Weights of a small transformer language model.
Size: width 256, 8 heads of 64, MLP 1024 tanh GELU, vocabulary 8192, 18.4M parameters.
Architecture: LayerNorm before each block, learned positions, normalized queries and keys, capped logits.
Training: a variant of Muon for these matrices, 690M tokens, 7547 steps.
Each number is 50 + 15 x the weight over the matrix's rms, rounded and kept within 0 to 99. Layers, rows and columns count from 0.

# layer 7 MLP down, 256x1024, rms 0.0837, rows 214-255, columns 576-607
56 50 47 73 52 39 61 40 51 69 34 67 36 40 22 33 53 41 62 34 76 44 73 43 63 49 81 77 65 36 37 41
60 47 50 52 61 73 61 39 21 71 51 40 35 64 25 38 43 60 51 52 38 21 54 44 59 58 63 76 62 57 31 62
37 39 62 46 71 87 36 48 41 59 44 64 16 34 52 47 41 48 67 70 36 69 38 59 53 53 39 37 51 77 28 53
63 49 40 59 49 61 33 44 31 67 34 47 45 64 69 40 45 68 85 38 65 50 53 54 52 77 65 55 29 53 28 55
58 62 64 63 59 50 44 55 39 63 50 58 54 57 78 76 50 51 39 38 50 71 51 48 50 50 58 49 39 64 54 61
68 56 43 33 50 41 44 52 50 20 35 60 62 64 30 45 65 46 67 73 30 59 62 24 67 12 51 23 44 38 26 42
49 16 63 42 44 43 51 52 82 48 60 60 43 72 51 37 51 42 81 44 27 30 48 56 64 47 70 48 79 59 36 70
29 29 47 43 45 39 61 26 38 40 32 55 38 66 70 27 48 42 49 59 62 44 60 64 52 52 76 55 53 57 48 34
43 60 55 50 50 57 28 58 56 36 58 57 48 51 30 56 07 63 41 58 25 52 48 41 99 37 55 50 45 81 27 73
67 39 42 66 47 45 48 30 38 37 40 58 03 65 68 38 35 45 60 39 58 64 82 27 41 37 37 56 52 42 31 54
38 68 42 53 66 36 40 39 54 52 17 37 74 46 39 68 78 47 66 38 62 67 12 38 53 63 42 55 55 67 48 18
46 58 55 38 40 42 35 46 41 48 55 33 24 43 58 65 52 14 50 40 38 51 56 41 71 44 33 55 52 84 62 54
41 41 65 80 44 43 43 48 56 45 36 51 55 41 46 44 30 69 58 53 44 49 65 53 85 53 19 64 74 65 42 61
63 45 36 54 79 40 65 80 37 54 57 44 57 44 66 44 52 79 34 76 39 56 62 46 67 41 37 59 45 50 63 47
32 61 39 56 54 49 59 59 55 78 34 31 64 50 37 86 34 52 59 66 28 55 67 39 55 55 73 55 70 42 35 31
65 58 59 36 61 58 55 72 56 51 59 50 01 68 55 34 49 48 47 74 48 64 53 43 50 45 70 43 47 65 49 78
37 57 59 80 65 58 30 26 59 44 43 54 51 53 56 55 48 44 68 62 28 61 71 28 24 67 60 58 35 57 49 84
43 39 62 40 51 39 58 30 64 43 79 12 26 24 49 48 45 39 32 52 54 54 41 70 53 38 59 28 45 59 45 34
68 50 48 62 54 33 30 70 63 51 47 43 38 77 56 51 57 62 56 45 70 70 69 83 32 56 78 61 45 45 51 52
25 47 50 65 24 17 51 62 26 32 32 36 91 43 41 43 57 22 39 41 47 32 59 38 45 53 46 56 68 59 49 21
56 50 75 64 57 64 50 62 36 51 26 58 68 55 46 45 35 61 47 73 45 64 69 50 24 45 55 57 57 59 34 53
58 36 65 55 64 79 65 54 65 33 26 49 43 61 19 79 45 23 38 45 47 52 36 45 52 64 45 55 49 77 50 51
60 63 54 48 55 37 64 58 21 33 65 32 69 36 10 81 72 34 47 46 53 69 38 50 49 41 47 48 51 37 35 46
40 50 27 58 39 18 55 45 85 53 46 26 55 55 47 40 48 51 81 68 56 52 15 49 40 52 56 55 35 48 49 47
44 52 30 76 62 45 31 38 40 55 50 51 64 60 63 39 50 40 44 60 53 60 55 58 03 64 40 43 57 21 29 31
41 60 49 72 41 41 37 30 51 44 66 62 81 45 58 58 60 40 39 25 47 63 56 46 62 41 58 48 39 62 57 26
70 37 43 51 58 49 53 60 56 42 39 56 48 55 47 48 53 40 48 52 59 29 37 48 58 47 47 29 44 44 34 38
63 41 48 08 29 39 80 36 52 41 35 28 63 60 69 70 59 32 35 45 37 23 61 54 58 57 49 25 44 58 35 36
84 54 61 32 73 34 50 63 47 68 45 68 90 52 50 55 25 33 61 74 55 19 25 66 25 48 32 49 42 29 30 36
55 47 71 56 34 51 37 25 25 46 51 37 59 72 37 43 84 29 61 37 66 67 18 36 55 42 54 66 49 51 51 38
41 38 50 53 64 28 79 34 48 45 69 57 19 28 47 72 62 40 49 44 78 19 48 53 30 75 50 52 24 53 41 40
77 48 53 56 24 77 63 40 81 51 77 83 43 39 54 52 27 51 49 67 30 42 59 51 48 50 48 36 28 45 48 57
45 49 62 70 47 23 43 36 55 36 33 63 75 37 29 48 99 40 62 66 34 49 29 57 36 28 31 61 44 43 26 45
32 60 39 34 53 53 37 55 09 18 59 62 48 63 55 65 56 67 52 48 48 54 62 71 26 72 47 55 36 69 45 35
65 45 57 38 40 86 57 42 63 61 31 54 73 70 57 43 51 26 29 50 50 36 32 62 57 58 85 34 34 68 99 54
40 62 49 48 53 35 53 55 52 59 64 43 36 35 71 49 32 31 29 43 44 57 45 37 51 74 52 36 30 39 34 50
58 35 59 64 53 19 58 57 53 59 75 56 36 60 56 20 58 71 31 73 66 49 35 43 29 51 50 49 65 41 28 54
39 67 57 61 58 85 48 51 49 35 46 73 45 22 63 60 74 61 49 73 53 65 32 49 06 57 66 30 36 57 45 48
40 47 38 63 54 44 50 40 72 54 42 54 61 66 80 61 42 38 61 49 39 34 44 46 39 40 54 29 18 75 70 26
46 42 68 52 50 31 64 65 65 57 56 52 74 67 37 45 71 38 81 62 42 44 48 36 55 21 54 61 53 58 31 51
43 52 50 61 39 97 39 55 10 39 51 58 48 44 22 68 76 39 76 55 67 49 51 84 73 63 58 33 58 62 30 60
58 43 55 24 28 69 40 32 45 58 55 54 57 40 48 19 52 30 58 45 61 53 29 63 16 62 55 79 35 58 62 48